Each number is 128 + 32 x the weight over the matrix's rms, rounded and kept within 0 to 255. Layers, rows and columns count from 0.

# layer 2 MLP down, 64x256, rms 0.112, rows 27-53, columns 0-255
[[174 124 164 135  97 122 133 132 158 133 186 158 151  60 152 148 177 125 171 146 113  69 148  93 169 106 152  88 115 109 174 159  95  93 122 104  74 100 128 154  97  62 112 123 173 120 173  93 119  59  58 138 107 137 132 138  79 121 119 182 139  80 139 123 142 150 151 123  80 144 137  48 139 151 112 112 191 102 167 103 115 126 131 102 122  91 210 201 122 101 137 120  94  98 151 105 165 167 130  78 138 119 149  81 112 155 106 110 134  97 120 156 184  99 214 104 133  99 136 149  77 144 101 150 159 147 167 142  76 118 126 122 165 111 130 135 132 190  92 136  85 131  73 133 142 150 138 144  93 117 106 101  94 111 181 114 106 133 119 143 151 116 150 128 114 140  77  98 180 160 130  60 114 160 145 138 153  43 127 128  73 137  98 118 118 130 148 127  80  80 162 112 161 113 114  77 144 122 146 104 136 145 138 170 147 134 115  98 131 147 159 116 110 111 197  98  53 117 156 149 189 161  98  91  76 121  82 112 140 123 155 189 130 170 103  94 151 143 142  92 188  97 105 139 164  71  85  67 143 123  96 177  87 100 175 126]
 [173  69 138 119 107 152 130 138 134 153 114 124 110 134 139 103 120 113 112 140 177 145 135 173 131 101  97 115  92  56  37  99 120 132 144  98 103 166 101  93 161 133 159  75 109  86  64  36 125 143  59 142 127 130 122 127  83 103 113 132 152 181 151 103  94 168 151 103 120 123 155 134 139 163  53 150 118  97 150 171 146 124 231 142 189 135  98 109 133 108 109 231 132 140  31 213 126 114 107 120 106 133 119 134 126  80 109  82 162 124 115  67 106 173 142 121 141 112  67 129 182 153 125 192  61 148 126 135  80 123 158 101 109 186  89 104 146 103 170 128 165 117  99  69 144  90 184 156 136 136  90 130  91 147 122  83 140 100  30 162 188 108 164 109 171 134 116 170  93 111  76 119  91 145 138 155 131 159  91  99  98 129 109  54 163 131 112 156  98 148 129  86  83 125 141 123 162 140  69 181 187 147 114 136 141 160  74 114  76 130 145 112 125 113 128 110  72  91 115 136 116  93  83  89 116  74 102  99 112 107 105 182  94 146 110  83  85 139 144  56 120 127  98 111 151  79  99 105 140 102 159 151 136 157 148 110]
 [145 127 117 136 126  67 148 108 113  91 147 150 119 171 139 123 116 126 148 158  74  93 164 117  87  88 169 155  97 124 128  89  94  94 110 118 109 119 167  59 116 131 112 144 122 210 127 171 112 100 117 119 112  55  57 146 135 143 151  60 132 183 154  97 109  79 177  88 173  75 143  97  90  92 108 126  57 197  34 151 114 181  98  78 181 119  83  89  73 137 103  62 113  93 140  80 126  57 149 180 101 163 127 130 123  92 126 133  78  87 113  75 143  91 162 137 115 120 131 108  83 174 118  86  96  99  97 114 102 111  92  89  93 126 108  88  84 110  77 126 158  88  95 128  85  99 147 165  40 122 116 154  93  83  90  95  47 121  93  98 112 132  62 129 141 130  55 139 180 103 116 134 152  45 133 142 159 108 103 101  96 117 121  82 160 162  76 136 115 117  60  79 121 118 173  93 131 102 117 130 189 117 136 116 113 145  10 106 178  67 136 138 100  95 131  89  88  97 106 137 113 119 190 182  96  63 121 106 133 123 151 144 178  84  78 133 102  59 114 128 112  93  67 146 112 124 146 152  65 111 126  60 130 105 131 177]
 [182 130 147 101 137 109 175 116  99 124  89 135 119 167 168 107 109 131 154 135 111 158 113 116 122 118 109 106 106 145 145 138  98 110 155 147  90  99 121 140 153 110 120 109 110  84 158 152 110  92 141  78 126 182  82  92 135 184 126 105 146  61 109 152 138 150 143 137  52 114 154 101 110  98 130 100  95 132  95  87 152 139 142 130 127 167 146 131 144 118 170 128  98 110 157 122  85  53 156  53 112 140 176 111 121 100  75 128 160 106 162 107 119 104 125 118 153  99 176 135 161 158 119 149 151 106 130 105 115 163 111 133 152 143 117 107 113 143 131 117  86  96 109 151 117 151 159  84 184 167 115 145 103 161 105 183 115 139  83  88 101  95 122 143  94 151 125  92 159  91 108 137  60 170  68 151 144 109 118 140 137 186 126 133 121  85 109 147  68 123 155 150  98 171  73  60 109 105 102 128 154 112 135 101 123 119 108 104  94  73 151 116 123 116 100 165 110 112  95 144 106 177  92 146 165 127 163 118  56 124 127 128 122 152 135 125 142 126 159 132 119 158 146 139 118  60 177 147 142 154  93 140  56 136  94  82]
 [133 192 127 131 124  67 140  42 159  59  61 122 132   8 135 184 199 105 149 199 167 143 120 122 155  94 133  91 153 116 112 153 123 151 164 123 159 131 136 123  72 147 159  84  89 176 141 124 102  94 162 155 145 128 125 149  88 156 123 137 121 114 167 132 146 111 189 129  92  82  93 146  76 112 127 133 162 115 138  95 119  98 114 140 144 108  97 195 136  99 115 138 182 116 103 143 164 132 139 119 110 137 157 189 159  90 121 157 145 206 133 136 181 159  93  65 125 137 106 127  95 118  79 114 115 192  85  83 126 125 126 165 128 113  95 126 129  82 182 118 122 127 140 138  95 154 140 129 112 143 143 170 123 133 103 111 165  52 210 187 122 163 115 139 162 120 175 102  84 137 178 122 145 100 151 153 151 113 102 161  77  99  21 139  79 155 138  96 168  98 124 154 112 155 129 130 146 165 141 141 194 182 130 166  89 126 139 147 162 130 110 109 151 148  54  75 107 107 117 175 119 152 107 123 137 136 187 141  92 136 128 183 124  80 130 110 113  87 109 119 143 179  88 146 110 120  94 150 130 125 105 124 156 142 151 112]
 [127 147 105 103 155 106 111 141 123  68 112 152 145 128 171 167 175 131  71 164  91  95 169 124 151 119 136  87 178  96 196 125 156 138  86  97 112 122  85  79 136  80 155 127 157 134 135  85 173 113 106 157  98 193 155  93 169 169 145  84 170 159 117 117 108  94 110 143 122 147 138 178 169  70 137 157 112  61 139 132  80  76 117 141 114  64 169 104  75 154  60 143 103 126 153 127 106 153 167 122  69  82 228 120 112 150 127 110 116 105 133 152 153 124 164 161 101 122 106  90 111 161 191 165  94  95 128  56  75 111 147  94  70 166 145 121 127 142 104 111 108 125 116 139 201 164 111 130 161  57 130 101 119  77  97 109 119 100 149 132 140 126 141  55  86 191 107 114 120  99  90 116 172 138 134  76  46  43 169 121 141  83 124 167 114  90 157 146 127  80 146 112 107 169 134 103 118 117 107  32  48 123 129 125 136 152  89 151 109 119 104 155 113  88 139 110  98 125 196  98 134  66 114 165 102 124  91 117 107 126 169  74 103  94  82  98 209 126 106 169 141 115 134 119 115 100 138  68 117  77  87 168  89 136 149  94]
 [ 58  92  94 146 111 114 156 132 172  98 118  87 126 117 114 105 100 157 133  72 175 104 127 130 126 107 126  92 158 172 136 128 188 134 127 212 109  78  96 110 147 184 145  75  90 181 171  89  78 124 174  88 135 135 144 136 153 104 164 170 154 164 148  74  86 120  96 163  84 125  88 142  91  83 111  89  66 121 141 154 120  92 179 132  62 123 110  87 173 182 132 144 133 106 184 162 135 116 127 130 133 111 112 135 145 121  78 152 164 174 145 210 168 168 125 104 157 154 113 141 134  98 198  96 146  90 134 112 133 100 157  96 118 161 106 115 101  77 128  90 115  70 109 143  91 140  96 140 174 126 114 102  97 106 122 111 159 146  93 143 153 107 127 151 131 193 128 148 118 140  83 138 145  97 100 133 120  63 137 103 100  95 145 100  57 118 108 138 149 106 107 100  97 108  89  68 108 139  66 117 142 188 137 139 145 142 128 120 139 145 123 152 143 129  94 133 152 138  41 109  77  94 122 118 134 202 133 136 121 117  53 161 131  99 103 135 164 100 160 145 156 103 117 152 163 203 112 137 138 146 111 156 125 115 112  77]
 [101 181 120 127 212 148 134  85 138 129 105 167 147  87  79 114 117 133 156 126 106 114 121 126  89 157 130 153 130 148 168 148 145  84 127 150  79 135  93 156 134 144 134  86 148 175 145  71 145 137 102 122 163 125 149 122 149 143 109 155  85 119  86 103  99 133  90 144 125 142 104  74 136 110 117 116 204  77 133  88 128 162 134 123 110 127 180 218 133 103 123  87  71 106 112 105 116 124 102 161  64 125 160 112 118 116 140  99  97 164  93 115 129 112 100 106 126  85  60 139 185 118 201 172 165 151 163  98  70  82 115  92 141 195 112  99 191 135 121 164 103 164 146 100 120 141 137  92  95 144 149 146  75 127 140 146 152  60 140  98  95  67 124  73 117 155 157 122 144 153 112 136 121 105 141  98 129 105 162 198 141  59  85 146  94  92 133 137  86  52  78 157 101 118 138 179  81 101 135 132 120 208 141 155 153 116 152  89  95  88  94 138  80 138 138 123 133 136 127 154 154 152 134 116  79 144 137 110 135 169 154 139  94 100 132 119 131 170 104 129  98 107 164 158 145 192 121  97 175 139  88 184  79 140 160 115]
 [114  63 112  46  98  63 144  60 136 182 130  52 170 174 145 153 121  43 107 100 102 157 142 115 126 104 116 158 146  97 140 134  93  68 118 139 127 121 154 122 110  71 142 111 116 122  78 127 126 142 123 131  64 117 163  96  90 133 163 135  83  85 134 106 143 138 157 126 113 172  90 184 147 119  78 101 113 106  85 106 149 104 134 126 154 149 111  40 137 153 140 109 105 158  91 154  96 137 107 120 116 110  93  89 106 123 119 115 116  77 127  72 141 110 118 157 167 121 111 114  73  45 122 152 159 167 162 183 147  92  75  68  95 124 138 163 173 114 139 118  99 150 119  88 168  88 144  28 155 106  93  71 152  71 157  74  77  92 140 120  97 170  98  71  82 131  89 110 103 113 120 131  83 126 112 155 145 200 114 161 135 112 113 162 111 119 150  97 114 133  89 137 106 129 109 127 122  86 116  94 106  88  80  17 100  89  77 135 104 126 147 106  81  79  46 148 105 100 179 171 119 125 128  39  87 168 159  96  68 155  92  98 161 109 150 163 129 111 102 109 157 147  99  85 100  72 173 126  82 103 108 151 141 122  89 111]
 [137 128 124 104 114 135  97  81 101 149 120 150 103 126 114 149 106  66 104 111 142 110  91 151  95 116 137 114 113 129  98 107 136 139 121 128 164 106 185 113 178  82  88  88  88  97 161 111 103  87 130 136 117  88 101  89  63  74 143 149  63 124 174 201 174  95 150 104 137 114  69 126 118  92 184 115 145 148  98 133 141  77 142 101 131 140 155 110  71  74 126  93 117 120 110 170 120 119 100 102 123 144 167 106 123 155 139 134  78 114  86 121 164 127 115 145 145 149 125 135 135 164 136 129 124 139 105 123 132 117  92 117 196 134  90 153 193 132 136 121 130 115 127 116 164 111 103  97 132 137 125 139 118 113 117 118 159 107  80  97 119 133 166 155 134 117 159 119  87 123 106 142 191  77 120  83 115 153 139 134 106 119 132 158 109 129  89 100 120 150 192 142  69 119 114 115 158 121 131  61 136 133 163 102  81 220  74 112 157 114 100 180 107 125  99 105 101  88 109 175 127 101 137 126  64 124  76  86 134 159 160 106 147 168 123 130 108 139 146  96  98 109  61 152  98 113  87  49  93 124 147  97 166 101 154 167]
 [118 115  86 161 126 145 106 125 114 164 162 121 146 126  79 109 112 164 139 197 133 209 120 106 118 166 187 120 109 158  95 163 138 116 134 179  59 156 172 160 146 104 228 138  41 132 162 136 125  94 163 120 117  54 123 189 140 126 169 110 178  77 129 132 169 192 133  98 136 172 112 149 132 152 191 151 124  79 135 122  95 116 136 182 167 136 158  81 116 190 196 102 136 139 143 112 113 167  78 121 153 104 135 140 157 133 116 154 171 182 116 142 144 158  99 135 179 136 164 105 179 176 117 138 143 112 121 102 138 127 152 126 121  85  71 119 153 156 169  97 201 130 139  96 151 134  66  82 130 107 112 130 144 176 174 162 151 178 129 187 103 138 136 127 108 112 118 186  17 102 107 126 111 131 135 177 108 147 139 111 138 186 206 237 152 133 152 148 122 135 125 112 169 121 115 210 123 159 130 144 101 165 132 111 143  99 183 123 157  98 108 129 120 126  78 128 149 135  88 141 121 135 173  99 124 151 130 120  97 139 134 154 153 143 155 142 132 127 145 165 172 132 158 154 123 114 130 123 148 132 142 164 127 102 152 176]
 [141 160 111  86 142 140 167  97 112 120 149 154  94 103 137 160 123 134 105  96 103 115 190  94 111 136 116 109  92  89 119 132 102 182 154 180  56 118 145  81 121 166 151  83 159 129  86 104  80  63 149 137 122 127 185 159 141 119 111 112 110 118 132  83 149 114 135 128 178  27 128 130 156 162 142  71  87 153 122 162 109 165  89 122 159  76 125 159 133 158  70 145 130 119 162 114 134 104 155 179  89 108 156 124 153  96  64  68 170 103 142 148 187 191 141 100 104 150 104 134 202 140  57  92 104 125  35  77 114 120 167 123 112 137  99 132 114 160  96 134 124 104 115 123 112 127 182 167 125 162 118 156  90 118 169 123 100 130  85 127 163 111 140 102 107 119 171 134  85 125 140 150 194 142  70  69  82  28 154 159 192  85  99 102 176 156 149 137 115 117  94 122 101 130 172 106 133 202 169 139  86 148 128 145 143 141 184 201 138 102 116 115  95 158 123  69  95 144  64 130 149  91 170 163 161  98 129 115  85  71 129 134 111 161 113  91 154  79 133  45 155 148 175  76 174 111 120 163 213 128  93  61  91 146 109 157]
 [121 153 163  63 123 175 161 148  79  60 135 146 115  50 121 104 118 100 121 103 186 133 160 119 151 131 141  83  96 147 168  91  88 126 196 113 140  93 113 109 148  79 121 149 136 155 173  91 157 133  99 138 115 124 141 132 137  73 137  64 116  92 139 143 132 106 118 133 117 162 113 115  97 173 132 109 145 188 130 172 183 124 100 109  58 121 134 131 100 146 106 151 118 135 107  99 141 158 151 146 133  89 135  68 121 123 112 129 138  97 154 142 169  65 105 100 103 146  62 166  93 109  73 106 105 129  73  91 150 132 109 160 140  85  91 120 111 143 116 138 128 112 128 156 119 141 142 118  55 162 165 149 153 128 127  82  39 110 144  87 161 146 135 106  68 106 156  63 154 179 108 162 113 151 149  25 138 143  97 160 129  77 144 133 131 138  86 187  87  96  88 158 143 109 162 149 106 147 113 125 139  93 116 146 156 173 129 144  90 132 125  87  80 107 135  68 116  79 143  98 116 149 110 113 115 140  97 146  84  72 101 108 144 112 140 168 196 142 105 122 149 128 138 141  93 116  62 123 153 127 137  93 115 102  59  83]
 [ 93 135 127  93 141 159 153  88 101 174 122 112  95 118 136 166 135 149 147 111  93  80 149  94 148 149 168 142 116 157 145 183 180  98  80 140 143 109 109 102 100 165 117 158 120 213 141  85 110 105 155  75 107 129 135 142 137 124 144  90 103 132 155  91 116 118  68 109 103 126  98 133 140 151 160 106 168 191 142 109 122 157  83 144 114  99 127 111 109 160 151 112 166 157  99 114 116 146  47 169 105 132 122 132  73 145  76 165 123 150 103 115 119 101 187 116 122 137 144 138  76 104 108 116 166 118 129  84 141 144  51 126 103  94 179  92 122  52 145 139 144 103 161 138 105  95  97 126  65 132 137 132 125 158 103  93 143 149 172  97 105 141 137 100 115 100  67  86 129 137 110 127  87 111 142 154 109 143 124  77  97 112 110 159  88 126 177  95  69 128  62 146 113 116 187 156 144 128 130 139 129 145 152  97 114 126 124 144 124 137 104  76 106 111 154 116 139  80 109 103 109 128 156 183 163 135  98 160 144 105 151 146 132  86 151 146  79  86 149 164  74  90 192 125 158 158 153 124  85 121 146 117 155  92  79 114]
 [123 105 136 118 135 130  72 138 114  83 142 131 124 178 163  98  83 162  66 130 140 173 137 133 159 118  84 144 186  89 170 161 164 131 112 146 180 145 120 142 128  92 150 134  87 123 154 106  69 126  81 107 100  92 154 124  82  97 115 132 107 146 110 165 112 117 105 135  98 150 160 148 130 149  67 146 115 137  85 173 159  57  81 137 211 133  11 125  97 138 140 160 136  93 125 138 123 168 144 125 141 118  89  97 162 134 139 159 150  62 172 122  91 107 142 100 105 142 173 108 154 145  97 120 107 111 169 174 123  86 152 200 109 152 170 231  87 156 186 121 166 172 145  34 198  82 106  77 126 103 133 125 130 139 161 183 121 168 151 186  67 150  84 132 117 102 144 126 114 125 148 120 153 117 146 160 174 183  94  87 113 129 163 190 150 115 156 136 144 175 165 106 153 148 101 164 129 162 128 146 134 161 134 126 142  71  73 130 180 149 176 142 137 144  66 147 221  73  89 143  73 140 100 112  96 144 163 156  83  94  54  97 158 215 158 131 156 137 110 141 139 157 104 175 107 138 172 161 139 137 130 134 149 133  74 142]
 [137 152 133 136 168  67 122 205 159 135  19  93 163  54 156  96  90 165 150  87 194 163 105 115 178  79  90 131 201 103  97 119 116 168  98 156 200 124 141 179 121 166 101 103 148 139 149 133 107 107 152 122 155 151  80 145 128 127 201 156 149 145 115 159 180 160 143 115  77 121 187 108  63 133 209 131 100 128 123 114 121 134 100  86 148 126 118 134  76  57 180 113  96 131 180 120  77 122 144 118 163 173 124  63 139 158 147 101 152 138 158 195 113 134 116  51 140  99 135 143 181 121 137 148 158 140  88 152 107 150 156 126 145 103 141 112 145 146 128 152 132 161 173  95  93 151 112  93  90  97 121 102 185 155 150 124 190 168 134 159 114 130  72  77 122 110 144 114 135 117 132 169 161 153 184 108 130 114 145 116 103 146 140 167  92 157  97 106 119 136 138 117 161 123  57 126 121 130 147  97 109 152 185 119  93 128 204 127 138 126  81 158 181 117  82 111 143 111  86 119 133 155 134 120 110 109 120 152 153 160 154 119  98  42 125 129 152 122 100 136 147  85 140 133 134 172  94 191 144 168 114 142  85 107 159 138]
 [127 129  72 117 112 183 117 144 139 188 140 102 112 182 181  96 166 119 182 111 140 106 119 135  62  93 160  96 168 117 159 136  95 177 128 102 127 131 155 176  86 148 100 145 132 143 147 134 143 108 117  93 106  76  10 194 143 102 146 121 100 154  71  98  86 146 153 174 135 142 119 207  92 152  33  82 117 115 163 171 167 148 141 161  83 113  96 187 123 216 118 144 118 151 147 129 153 109 155 101 126 162  93 107 157 160 148 145 113 126 149 161  82 148 153 145 185 106  98  99 165 196 119 103 139 153  84 152 130 118 130 162 151  99 117 142  92 229 104 141 101  95 192 128 152 146 143 169 155 142 162 142 181 156 169 117 110 106 132 174 112  87 152 113  99 141 168 118  94 135 177  87 154 139 190 170 166 141 125 130 122 106 176 127 156 107  97 143 144 109 127 117 153 160 150 143 119 140  78 110 126 103  87 162 149 115  81 121 124  99 149  92 170 136 107 138 164 165 103 107 158 147 127  61  94 151 125 177 140 127 128 142 119 144 105 145 150 193 171 103 128 198 141 193 166 188  78 162 166 145 190  86  59 130 146 166]
 [194 154 118 156 154  98 157 147 214 167 136 109 132  84  82 157 167 103 132 153 194 147 118 186 180 114 179 113 127 121 148 103 139 142 128 140 107 138 106  89 109 116 174 145 103 133 150 144 110 152 147 183 133  76 110 139 117 140 157 114 178 155  94  55 102 112 142 133 122 153 144 122 130 126 142 153 116 123  84 155 138 123 138  89 142 137 150  90 108 158 119 125 153 117 180  69 113  91  81  77 169 109 156 105 137 164 121 162 121  76 127 172 181 155 165 151  71 133 117 135 141 115 164 104 192 103 155 109 154  98 133 160 146 165  95  70 144 115 139 143 100 135  85 140 154 115  55 147  89 147  89 113 111  95 134 156 104 161 147 116 123  82 117 112 132 148  90 164 137 144 129 127 136 132 218 125 128  75 138  84 135 115 137 134 100 192 139  93 141 138  90 145 103 106 146 105 132 128 153 117 140 119  85 152 150 110  94 151 162 196 104 110 122 126 105 106 173  91 107 111 143 122 156 198 110 196  98 112 144  97 101 102 121 111 115 141  83 109 128 122 110  52 105 131 186 144 107 108  87  69  93  88 165 108 159 114]
 [183  71  72 162 142 101 104 110 170 113 223  94 162 128  98 174 161  80 160 148 159  98 130 134 192 175  71 144 113  82  61 116 162 136 151  83  68 119 133 112 120 105 104 140  78 100 146 123 124 145 122 146  93 145 137 184  76 132 174 174 163 150 112  96 176  96 130 133 124 175 106  92  84 150 117 112 145  59 154 177  90 196  28  32 146 198  92 239  90 165  73 103  99  71 110 129 123 188 139  71 202 121 142  98 115 126 172  57 182 117 173 170 133 153 183 217  98 121 109 138 117 133 150 100 120 159  58 183  97 159 116 117 132 138 128  61 116 114 126 121 161 158 160 139  98 111 148 173 184 107 158 167  82 119 148 146 172 163  56  52  99 144  79 121 136  81 164 197  97 120 162  38 111 118 179 178 133 159 162 136 118 173  78 114 168 159 123  99 118 186 100 149 138 101 163 152 184 131 129 125 158 120 129 140 128 138 137 140 135 100 151 118  99 194 135 113 141 115 109  85 134  81  92 173 142 125 135 119 141 122 139 131  79  96 189 166  52 170 104 126 117 105 181 133  79 119  97 145 153 106 130 153 118 140  85 123]
 [ 79 122 130 136  80 107 103  88 201 154 115 103 157 171 124 114 107 131 125  96 164 118 114 112 132 125 106 107  64  76 134 106  56 112 176 155 112 137 103 138 126 104 127 122 143 150 123 119 137 132 100 144 108  89 117 106  54 144 143 129 156  86 107 154 118 153  89 137 106 173 110 153 154  88 106 133 101 115  92  97 133 135 117 147 137 155  76 157 160 131 190 114 149  85 134 145 126 112 151  80 116 194 135 123 127 125 110 115 131 142 130  64  79 142 115  88 121 141 153 122 148 119  89 143 212 170  59 114 115 159 111 111 128 136 113 141 112 152 154 136 144 133  74 130 165  86 140 100 137 145 150 138 143 110  92 161 156  98 127 192 138 164  93 154 131 135 161 146 120  83  13  91 116  62  99 122 181  78 133  95 126 156 129  69 187 139 145 179 104 146 152 111 167  74 149 112  98 127 139 158 152 116 100 121 137  97 120 134 117 106 119 171 188 162 104 116 120 151 108 142 159 122 130  91 128  75 109  98 120 118  83 144 115 128 124 116  78 178 213 161 171 160 190 167 120  95 111 197 116 156 142 143 108  70 112 133]
 [123 116 149 132 102  98  92 147 121  51 101 158 116  59 138  97  88 131 114 146  89 112 101 136 122 101  85 170 110  68  95 156  88 151 152 110 147 119 135 126 135 133  95 175 142  73  97 116 121 134 108  92  86 138 170 114 178 160  98 123  83  79 138 138 107  98 140 100 144 147 109  95 106 157 105 147 119  73 132 145 109 121 151 134 153 123  96  77 112 150  95 114 106 129  95 129 104  96 129 122  62 162 152 127  76 115 136 128 111 121 140 142 128  81 133 139 101  96 118  91 146 160 139 116 134 120 181 123  92 162  71 103  82 104 127 102  92 108  77 135 159 122 117 125 105 154  93  72 143 120 111 141 155  96 114 151 115 152 113 108  31 127 152 189 105 185 129 154  94 101 157 116 140 118  82 168 172 120 166  77 167 134 116 107 115  97 109  89 121  80 167 103 149 112 122 149 117 123  86 140 111 137 153 116  83 145 177 101 120 123 132 147 130 109 157 167 161 135 140 113 118 109 165 136 106 113 114  77 153 124 138  89 131  80 107 119  60 135 129 109 130 105 129  99 160 108 122 163 140 121 120 160  53  66 143 158]
 [ 87 132  78  86 113 147 174 133 148 154 141 124 111  45 138 138 164 135 112 109 176 130 101 131 116  93 118 128 135 131 120 118 156 146 170 121 163 127 111 135 151  98  74  98  44 113 146 124 189 134 105 138 111  80  93 124 150 137  72 108 181 120 134 180 113 100 127 161 100  73 114 126  90 117  98 102 178 164 119 156 151 113 133 198 122 128 205 104 199 145 137 169 154  59 112 160 109 106 142 117 119  98 102 154 128 138 161  52 123  65 130 142 155 129  94 151 165 116  85 165 152 118 145 122 105  98 102 152  72 112 117 117 155 120 107 114 131  97 160 118 120 168 103 124 130 120 138 144 155 117 132 133 114 114 182 182  93 120 106 168 147 156 142 129 154 171 144 150 178 162 131 104 117 143 107 149 108  82 140 124 117 141 136 112 156 131 145 149 117 153 122  83  84 153 146  96 155 133 119 132 138 168 115  75 169 181 103 106  91 149 136  95 192 137 111 153 159 116 109 148 123  97 127 108 178 105 106 150 148  87 136  93 148 161  87 111 190 119 168 107  99  69 175  90 163 140 155 151 169 168 139 115 137 139 159 142]
 [162 170 143 134 124 110 159 144 168 151 140  90 116 124  71 176 132 144 128 117 189 157 174 116 183 148 107 136 123 116 127 167 143  94 151 240 146 188 109 155 121 211 143 157  96 167 198 157  86 115 126 105 112 132 109 161  55 133 122 135 173 141 137 100  96 170  98 102 119 154 204 109 108 169 141 157 138 158 167  70 148 153 165 128 123 138 165 139 120 136 151 153 114 164 119 138 138 161 147 135 116 115 154  84 119 122  21 119 146 133 105 148 186 107 181  78 115 131 167 156  83  85 174 125 138 167  78 153 127 127 122 186 136 144 152 142 236 110 162 127 130 133 115 119  76 106 113 145 153 160  85  86 136 125 148 147 121 150  81 137 135 135  95 210 152 146 175  68 176  96 142 127 154 105 124 117  94 100 115 129 153 133 153 138 100 167 152 115 157 141 155 183  87 115 196 101 118 128 140  18 161 133 159 178  93 165 169  94 159 129 107 142 122 130 116  96 101 110 142 128 124 189 122 142 100  94 124 150 178 148 142 198  89  74  94  86 109 134 165 134 139 162 134 118 110 155 128 167 109 102 196 129 119 122 136 129]
 [ 89 112 135 136 173 149  77 175  88 107  80 117  91 119 125 114 168 128 176 105 138 160 127 171 132 117 137 115 112 122 116 149 156  94 164 136 202 109 145 200 135 137 119 100 112 133  84  94  86 161 154 138 103 103 161 163 109  62 128  95 143 160 133 177 149 135  69 101 131 149 118 160 148 144 127 139 109  81 144 140 158 103 124  81 127  75 114 149 103  70 173 159 124 159 178 127 105 156 146 105 140 153 136 130  98 129 132 115 170 135 134 112 155  90 101 106 116 152 123 108 123 184 103  71 127 145 120 135 140 114 113 146 145 114 174 132 167 113 164 151 152  92  58 148 125 140 124  50 104 121  74 108 148 155  68 145 171  90 178 145  94  88  83  99 118 121 129 155 123 171 160 135  81  66 127  96 141 130 151 102 138  93 156 147  90  86 134 169 133 104 137 175 116  53  65 165 101 154 103  90 150 139 109 110  97 106 118  96 130 179  75 102 112  64  46 161 187  93 109 121  95 108 102 118 110 149 113 130 117 175  54 105 169 123 123 141  95 187 116 168 149 155 191 105 131 151 140 102 125 112  56 161  97 123 164 127]
 [125 180 171 145 126 162  97 128  97 166 110 175 128 100 139 144 146 112 148 166 151 160 157 161  97 133  83  95 105 136 139 130  87 113  92  81 116 126 102 137 133 192  95 154 178 130  86 149 116 169 157 119 129 120  97  98 189 115 174 181 138 114 167  97 152 107  74 148 126 147 111 140 113 190 134 113 170 162 153 162 161 147  72 148 137 120 152 145 123 140 113 119  74 106  80 143 162 146 159 158 230 124 135 164  83 134 126 138 126 163 100 159  68 180 119  87 103 145 131 141 144 129 140  85 179 174  81 119 179 121 117 103 153 122 134  19 164 156 155 151 167 133 153 136 180 112  87 152 138 135 119 113 162 141 203  92 134 161 126  97 130 105 179 186 106 133 153 145 131  88 179 152 113 129 116 168  99 165 100  96 111 164 147 115 159 113 140 165 160 133 106 181 113 143 120 190 172 131 101 150 164 146 129 123 113 135 121 137 126  95 143 104  96 153  86 115 149 106  80  80 119 166  68 156 133 148 176 131 202 109 153 102 103 101 146 144 179 183 129 196 151 131 141  77 158 163  93 160 103 107 133 162 104 142  94 139]
 [123 154 113 118 174  99  63 145 201 102 102 119 116 107 122  91 165 103 161 144 138 126 138 158  81 125 128 126 133 126 149 147  97  67 138  96 172  90 122  93  84 128 100 146 149 108 140 154 155  83 163  61  81 168  86 169 126 125 172 146 143 109 144 100 127 100 103 163 127  91 212 140 165 107 136  99 166 127 146 170 139 119  89 129 150 138 119 118 151 120  95 139 180  93 112 120 130 149  98  96 160 125 172  77  75 153  74 169 110 161 126 120 129 151 152 134 122 166  96 132 116 130 148 137 154 147  71  49  98 132 126 154 111 106 148 101 125  68 101 101 147  89  97 143  89 144 123 108 176 114  88 123 162 103  92  56 172  97 191  98  75 123 223 143  99 169 145 119  90 104  91 113  82 128 113 135  77  97  99 123 110 171 171 131 151 116 139 197 224 132 121 140 149 121 168 136 157 113 140 113 157 127 104 124 153 191 163 108 112 135 164 142 149 109 145 129 166 135 174 119 163 143 147 238 106 146 119  83 160 195 179 113  75 186 146 167  64 106 202 147  96 135 126 113 165 135  95 141  67 132  46  99 141  93 147  61]
 [ 97 148 110 121 145 118 117 138 138  94 150 120 141  71 128 137  73 110 121 121 128  91  58 150 113  95  63 135 103  78  79 102 140 133 124  65 126 147 112 110 125 126 171  90 137 126 148  99 128 122 105  81 121 133 146  90  99 161 172 134  90 169 159  89 111 118 111 140  80 140  94 130 105 101  56  98 119 194 112 183 147 117 115 136 127 127  84 124 128 161 131 136  91 133 173 169 184 132 131 170 140 195 107  81 160 143 111 185 126 155 126 213  71 138 144 138 146 163 128 146  56 110 167  88 127 151  80 140 121 147 190  91 107 116 135 162 121 127 145 119 122  78 135  77  72 131 131 151  87 171 114  82  88  99 153  99 116 106 135 168 155 150 118 104 118 165 120 122 139 140 151 152 128 174  62 118 117 153 102 119 126 154 133 166 123 114 138  89  94 108 129 134  87 145 139 169 131 143 132 228 129 159 133 163 137 120 142  87 123  96 151 151 142 101 132 114  83 129  90  65 131 146 126 118  84 143 101 111 108  64 103  81  90  95 127 119 150 106  89 138 148 141 164 159  95 152 116 145 115  93 155 100 157 115 100  90]]